{"n_layer": 12, "d_model": 384, "n_head": 6, "n_kv_head": 6, "head_dim": 64, "d_mlp": 1536, "vocab_size": 2048, "activation": "tanh_gelu", "norm": "layernorm", "norm_place": "pre", "norm_eps": 1e-05, "positions": "rope", "rope_base": 10000.0, "rope_fraction": 0.5, "qk_norm": false, "attn_scale": 0.125, "bias": "all", "tie_embeddings": false, "parallel_block": true, "init": "orth", "init_std_qkv": 0.0252, "init_std_o": 0.0252, "init_std_up": 0.0252, "init_std_down": 0.0126, "optimizer": "muon_variant", "lr": 0.00678, "lr_mult_qkv": 0.5, "lr_mult_down": 1.5, "beta1": 0.95, "lr_head": 0.00719, "grad_clip": 0.5, "warmup_steps": 200, "schedule": "wsd", "decay_fraction": 1.0, "decay_shape": "square", "final_lr_fraction": 0.02, "batch_tokens": 131072, "seq_len": 512, "doc_mask": true, "train_tokens": 564000000, "steps": 4303, "dataset": "wikipedia_en"}
Each number is 128 + 32 x the weight over the matrix's rms, rounded and kept within 0 to 255. Layers, rows and columns count from 0. Numbers have three digits each.

# layer 2 attention value, 384x384, rms 0.0477, rows 28-44, columns 0-191
135099119145086096101079137134096170129158180158155061188115124157132176168159121118145100141074136142058132144108116124100144189127089105060121155116080138134102130140102133178177114146186130136133143129127175146066077254177148191161083211100126134144096133129073098148105089103157188093158183147111129132079143077096096124139102102074064140100114140167147121174138097129145118150092089147110178103108117099102112110192151110170127123184179102112078154146140129168114099078133127123136152174141102109160151158108067196095116148130088115139136140120160120141079109162119161115
143113195164169143082127158120116150128134110172141144150079125064169124133086127118116143119189104125136190169105107107059166164112133150099130146108055107136145183105156100148076182146106130128083115107116122128142146113148175072127171076106123156148105198146127150065143128125134086122158107080165164085155113215079117108202162057128127113112166159098108094167123147102078115110140100051185093118193087079117079132131129141163140200133119125096101116094122176183129129118180172139106064132078157198107100185142070107135149163114123123115091169109159104107170164134174098100
109144115176092141163143131142093177105166059190103109117131143117142184185167081200108143186089095103172121094149102133170103101159100111100166131146111019143066120160073193211118091121136119124144109192088116117134092084113099143064169135154060100180104115100123138145158133079166078188177125147103120123128108159129153173099179133083062134157110076153135129119102137200150155114178130108067157109097180123201134086130097119122092096121071133185178092135129132134166069119119101111097089226067150154172126116114166175109123103082110171095177078151119129176116108125094082166
123068080101185148114131126159091102091150136120192085104129034072172181129124188116133114098211068124096192015083109090116094108206080103086119108109132093160136130143110193104117099131136089128189182086145084080088133114102188089171115124087149130139122117181104147098122211083140133124126158114113157114088125188146145115121078135191152130100125128163117088117136136121099113148145132241131140085190151141180131108132109090102159161252122131161135148112058162079135180146144127189139111149114118121086091063142168130072176183150116122209180111132097155126111088082132191176
079098091133166086065175160127150109105129196160089173144131104099130121157077157048127111151109132174080152191139068125158140131122075086119107085146125117123103169130156100210116160122095114142076207096165120136115101094098091073087105111156128141157108139138123143175121110044148098122204124156125118081143123092106122094176143093151150142150108172117095113137116092149105128133123062117255161091149120088140081051136087153138158106154074129108111151103142129096105105078166176189133112184103184115054129123150122086149095119120163194138158173120115154127173109169098134105
170119183144151086170193126083146175097162091040234120079117099119052143173133123110114174132101071155125124152110125070119157072069131147144112116085136068120112137146178130185129153096086087131127141098141111156098080103188115112167102156137067169093142091113135024083159099143169131168055125092186181165184130174133113156123209141150200066139168081150159141147229119108147145149136158135105179137144182164157094140140084130129111186101181133152083126125121137090101104139174209116109148148087105099131179156106178128080175076131142173103102087148107142074074142169160115139
156071145129106108198114189154120155052199164146076156104128082149069071087104097220127165186157076115099160158102073099162160132102174163074142143101173094112104129123076094153125091106174121118156172226149172107120151143107168192086110125129130091149129131062118088133125090152123141075106135142140141097164176104109178139135109070120158181103194146156154182152187173131061095171108088167135118117118104083143125133148104171146088087113097129120123112113116174050120091161099143097149164255146135088116172119114099093131060145219110105174105105138209092098082140158092114120
095175138154117125116101072137098137144075088087134076130115095122119189112132118146089098205176083125115177187091163152196092125139109162045150118172115139108108217059134190217137129177103153128093131120110165143136093068167172140146116106177123138140075227160057173091136142075127118119181180130148127065124158152144107149179121118134080115133085142090149157082116178206129087140131160116158098138128112122153187177112121130135107115218130090190168120120132101155110148181208092150125051043137137139174130062117087139091093138140118137162100140088084166146121156199110132123
138094155196146151139141116094066157074097126136167114124152128129141073116119138145095087161047152146117146152132087069114085032130167069098129098082107122106148160130133127134065172106101154101096085153120112207065119157146173099173103165148078071135115137115118094121169053117101155169139175149112096140109062155133163126179170134124171077138104123080142171118130133086109124142128136110158139145124153062160209089105162137087132121156118147151168138110163151117059108087121140116096173173112098180127100093108092095118086108105128126129121141171060106073167130152095075163
140172212069090119088141088157129121154136159119095151094123131167160115109159160140119162095105147117157098182153176086136136155214178172144109155099158095098192102058109081149127079124108157127136104128170129110116118105081176142113106130074085133151141124049100170162089150132145131116063141092164132109105111129178152158124096171076137148095156140153124176137116179047136138184164092117108142126187141135143112122148151170119188159139201132173133129093130116119139092136106127070051151134183134160129116093108161155095132071072121126105149126077082130134076164129147172127
098160117104142153197156045192090129098103136156093132168175089144059199134137123115134153095059131148111152129097155129194131167071133078155158080112164135127165117148131059143190162121122142067141132085060153191175066166159157141144196131123147151156120125126122121189192140118129161161142149117072109112085099118151143113070131098104183162153061147090146156117152184214127123105045137135113096129163113190116151084114077146116107181082116141120131180155097122144069095169141048089130155086124145146106133141113088102182108143134157189098167149124060160097098098166045089098
157138150156165103075122104035061164164134144172101098117111035069134122067156138120098113157178170087182133110152133089170120119177155153172163188103183113123126105113154042155168106097149142105155148135143160136131144087202154133130139133170117149165187137145155181155172127143118097099131106192096101120171099107144144105093153108095118187088175162140152120145090120129094126130158120068166117115173231112132092107136074116175122182069092202123111122133079072173083173167145159081148115126147142107099085098136127121133140127061113130126116174155120119066054087109116170143
106142177139200048126124134136098117175131122138117163129128161140183127072144098095093175134102151116125093116099155140106181101146159175208128146149157146129099133197151109136151198088157089131132126127112154173146117079128135152097104159161147106156103113093095189133134110150106135212091088097122123107091156172070133180160165082096141128115107118100124098153134180153097070182107132051115157161079084095115148105113152136095155079166067105107136076111127114063091093052109074146175082099233165140118063113174105117108124106078158182114138136111124078069114052132187101155
084120118106196169126090152082129152199132119174067148154172145113197164148134134088112158107139117198196139114121102122026110106079107069108127096177087131121100090129138132163152096100114171131129116099097166111155162148067146175111112127091141085171079162161107141117076177098122157061186132102169125097098131148134171129127110052152095145073119129088101176107121155116161099105151104124098110133088072153098105175092156152179108140087110128148151072166097106161139099108165154100137173136132129108125145101114092109135092133143199171140097125109146126110157142148177099161
116161080112131101097128140164068124220074122216081185129178133179193097113083149154086165102149098172110144071105164121160149112131171160209091154123089093086150109137116209143118097096116159133054132121171120069102157098136125167188055142110147120110106213130114132071168122081205168158166068141165153141143162155122136099131091196132240122077133125134149114077135121128114158099120153207081109144137140134123138125113102124103159169149143117091101124128127095179172117095168102119159089141101155150096124116083064129139137194090152056153135113128067115099123161115174108117
201085115136132140158204166075143107152062051209176066110100178170142138163123091085141161127139111178171143146157111115115122066093167201119111128090175130163138134183126140100081213075119161175101150101196124136145111169158173126091124102117129122146107136115151180157138136110115137101188065086127159062129110141142050117090164109111069142140138106124073195107120141107149106090175126131096112086147157067084113089110095156070143119088044130105132147123098128106138144140229093117107156152133137109153114088147132149182166069135129126160045106106148077133118123126090194112
193127172139154109141172196106103115141133143089082175078167103169190113120148080127161106102105094167128095078163200161122119189198195155134122067093130106092168110131167125134057108105075097209112132088156069147159103143026098130146135114167147108125112137129086152100159069159138152114127154088133144062139098072108123204106141119090122140203086159111166157172130121152058077182104096205058110137150091115107124098104138007094144123106107136114088130168164175145126115207129087105084198112150152132119106130137126137171137108138149083118180102157133141113124138188077097104
# layer 2 attention output (transposed), 384x384, rms 0.0733, rows 28-44, columns 0-191
093158118120094158065158202152139174136142117098159168167101218128090145186155147089132071145120151104140110136164170136204147091114168152136159129163115203116121142164100085081151140095067133140119186101113072074133113133098170067181091142163120131118144098196117114118082129100070147130067137165122160159089106140105099131119075133155147086101117125133126077121150060078094095168132111115057149131137126111149138160142105114105162128141125174128127115136128089049067106179172138174071141093177132083159113160170085082177084142162135099189075142141119138150143142114093136141
138087092125131154197176113150139163109141122081108132138152141111110102106155099147125098114114165096207140124042152159111118071150130159087080138165151144161164158104135154182183117102158119042178156158116091164081117132126153137127155156129107136192118087158188144143090034065117125107130137116185138137150171110119146124160106199109128095133171054093091099069157121151098148158153133116063119130127126111097149087151127115088111087122120128093116160083101114186125145098140083198075140077172132139100072117118156146083094119136140138117168140088102146152164126110106162147
150145070198164139124021152114075194094108142117173074086142120104100072123097171177101133179065133171104093094097142127109183151076167141175146123097088134050164149143086119157173104085158164075103099087156152080156095112137108149174100095189170122189118126180093154123180153158109112115154151124097168081120179130134151155111081120130160179144113103112162127148121153098068093173135115113133135081101077129123089091142085171118095094124089067153166116199141125034093111110164155128130109006083109127138081052122117117150110090112155088070098099092140153227117109114152150192
114194163162143102112124129105062103178125182099151092104136110136145102115092124190148156117105105178135167187135146082149122148134103146172102150160108145126116140116147075104180129115115109124138137156070118118150144158128071125157165149181052117083110102132148144144116115136214155154149104074077133197157135114184170100127110125129148126149168096087111125085127184094123106084169120124158176120209125094100128167119087142083093173132156152080108094125165132082073130116051127091165161082154109103148149167138120143194143152096156199104124160094135125123149123101151118083
071143098123087186105137108163135107157144133111121106139148139104127126070134144134095192102087129101142142144107144133093154158142092141091162102121157124137153159054099144075148095141134143145138146145139101178100200123111138101142129109176097077095123147093169171067113055140160176151131103164128135156138104154141144156164083162157146133112150137157156142135117132156084178161078146113117150106175048097137180083131141167082160162178184170116129137126089092078154140118092163117144129149099150213106115146117140123095167139113120085150095169165141179153084087088124104179
121140100080146070095136136142109125068127110101113126103140136123149146097156049091099107135193103150135145117179170107119105102109139056144114186189093104098110105112158086158169139054148109122120142106143170164129143054103145157124074196151145103139101115081157208066095184090131163123107126139114140126175103114188159132147189171116096124193126162082120170154132123127210169194150075145065219122052152152179096115195110145142107116149149056139150132087121135110173098096131158177162149169157192152120131155104095110145076159155139126128082077106086151139101112086143119164
181115168110099130132113157130152056121120124062137046103116083096155173146104141137136138051075161090082116127156216175117127162135121102191137194163079115116164184152169175135117138162156115154144089145078140172126126143187168129163103110148090111102137102216125177155121144147137118143170114107131108131105110096121068137192104184130101085124122163129069160133107147128126123112154140092085109112150107115187105141118124161197156109150081151131136126066192111129157102069160169128152093104159192157082077115145126112137136086051112124146178157140086126131189134150156126084
151125151088109142090093097119181139210137083104122138167154094129111118086154104169180114123169177162179153092121158111141121127084115128113128073102140104070099179170142135143133123207121156080114205138171141113078165177110061155144085137155091134129127103132152161102124118094185121115171127179126084159149177114177114116149090140127137179094132120091105159102137191168096140086173127141224106135106107147091144121105124066108054158172060081134085095186073206132074161082112088133067115085118109140136062099149125082115096136077099099118115080092186134104121129145101172068
147154163125102154136108094102104069093103126143154096088054129153134096169148141139126137132112117134075147093161149137100113186145145155082144120069037127146176125180159186153093130065165174160092134164138072138099127045100101099165106157163137102130183110184105169178089094171084077132110132105103124156184150129120134127076142145145103084135088141139121097093181130145159095174171149117096132128124100092153102156118144180120121155119143074091140149210077127146171176128058127145068196151115146134174136141081196085142067144118174106198074139109115151200089158104089138142
163123152092065127135106089091111143110075113068170183111133127182135120099109144077153096137094133134145111134127133160154031115180144125089144137152148130113152103121133116105138145098143089139108074184108114072138120136095133104130139174110078086144105123158143095125118174103103111136158176111097185034133160080171119108115143083128099126173126131121111127154142108189118119100165167191114076169136187125114122198158118102145117099126189103164061133178158149187108112130119150160134070137088163139041131073122162140093204119161182104103075098080148147152147207145174035134
064073141118132162113153109066126167134110177121100148149109094095129124171117147142164136160148121076076158128089159114144095112106066112155138186073051114125144122087107174113055064103112072071104119174136116095091155157122164174086155223158141176164115104108186180127139145136129149107125152132114137118129127081129083143133166156146134175126109171125097207137117104082167129162171141097103111077106127137146164155163094105149123133103106167112065133129128084113171168148101112129125183130129072136172130113113093107101103154080076091150140134142142114131160179179122132104
179138182164134156178156119181134188147216081119099118117146058146138101094067183097162114146071090143129130122130187100156097121058163131138104114160146121142200108087148180099132128051152126121089106127164149138165118122082100142094080074149099063153117125103135123156091141089148116176135139111126157124151154159145130172104122120126080094131124163143120161153157144170148172166105191129104133109135081138170147106068110168061146128136197165097132133119140156150158140122115120140141172076083122153180160080136148110141102154132141106135080118092116111141129133164122143116
157109131060110148163082144113098114135146121148131132129119077090102091159198097120124144161143112123186117147141145093136080149156140152224168142119135179083055037072125199154120169076111127137128169141173138115135101117168061113172192163081139091103153092154123121117146119111144100126057106169122126117145164172114086132101145129168148060059132108134140143194135145078112123145145179150142081096108090116169110095105168168107177073115116103168202184184139111170174143132116086133077128137062086083163175166152138124082154152128146141116106194118106147067124143124149219082
090187131134110182166126091183155175157129168144136165120111105089083130180126087096114095129138182085172164171106173112125069102109087106108103128147137149136083191163118109141104084133136107155113108106169136112132134157161049125100134129141167094129142110104112105143096094134109142128118102125123130117152118076163120140098102171124097199157141093173119103143079157124104091055121144126162154104160160167189139076102049101141135133132143124149139210117115122143119156135105153161114061104153157127116137184154195088197156129133143166120143072101119123104110106114109111123
191119151091138090151142169154111191129110153142141083143099119119162099151112137076163095151128144059149148112181132185169125069114154118131073164148208110167061160105143122172173172120159154111157137174020113071090122169073191161130085124110108119126134147088154085110182158097148139144102113079084145128136122173096149158163142109130122103108113130137117129125183136131111100157164153119120198144123118127046108093151123145154063174104106135173170192086104085149116201202065118094135102072072053079178131162127126136098076087155127147111096102106125124107169081190090142106
140124115179165152108101077223113145138108130128141140222186130129178131125109137135151159144137124111134142142159119157143086122160144112047167146127126107096140110142132066087152100092132132089074110041111127117121158172139070108107119152134136059121142130044108144171129157115091117084059056078039176058081129130186119139104060121095176174138109127109100109155140121180134158124159176185165135097105188175148147088136112154126094146131121101160164143175083151054179110099099123121079107160117062132157152129096108146080089119118173101060184187113163173097108107121133178223
090176104085155078122174092110144156083101118143123098117119118126096062088106186169077171135131144127177119122141148118167150110123122097120106130141072097158092122104152158098143118146140084088136080153157161122161089098154099060148196159152081149139073168088123147094142114139136096114098088140104144128113158113104112155125105102205045206088073157112086091087173142120171161130137176152121138147116111166171145187175135141090171099177082107127097114129150083097206157106148135089156072193153154116142145115097125161144059158131097175141083043151118152135143127144160108122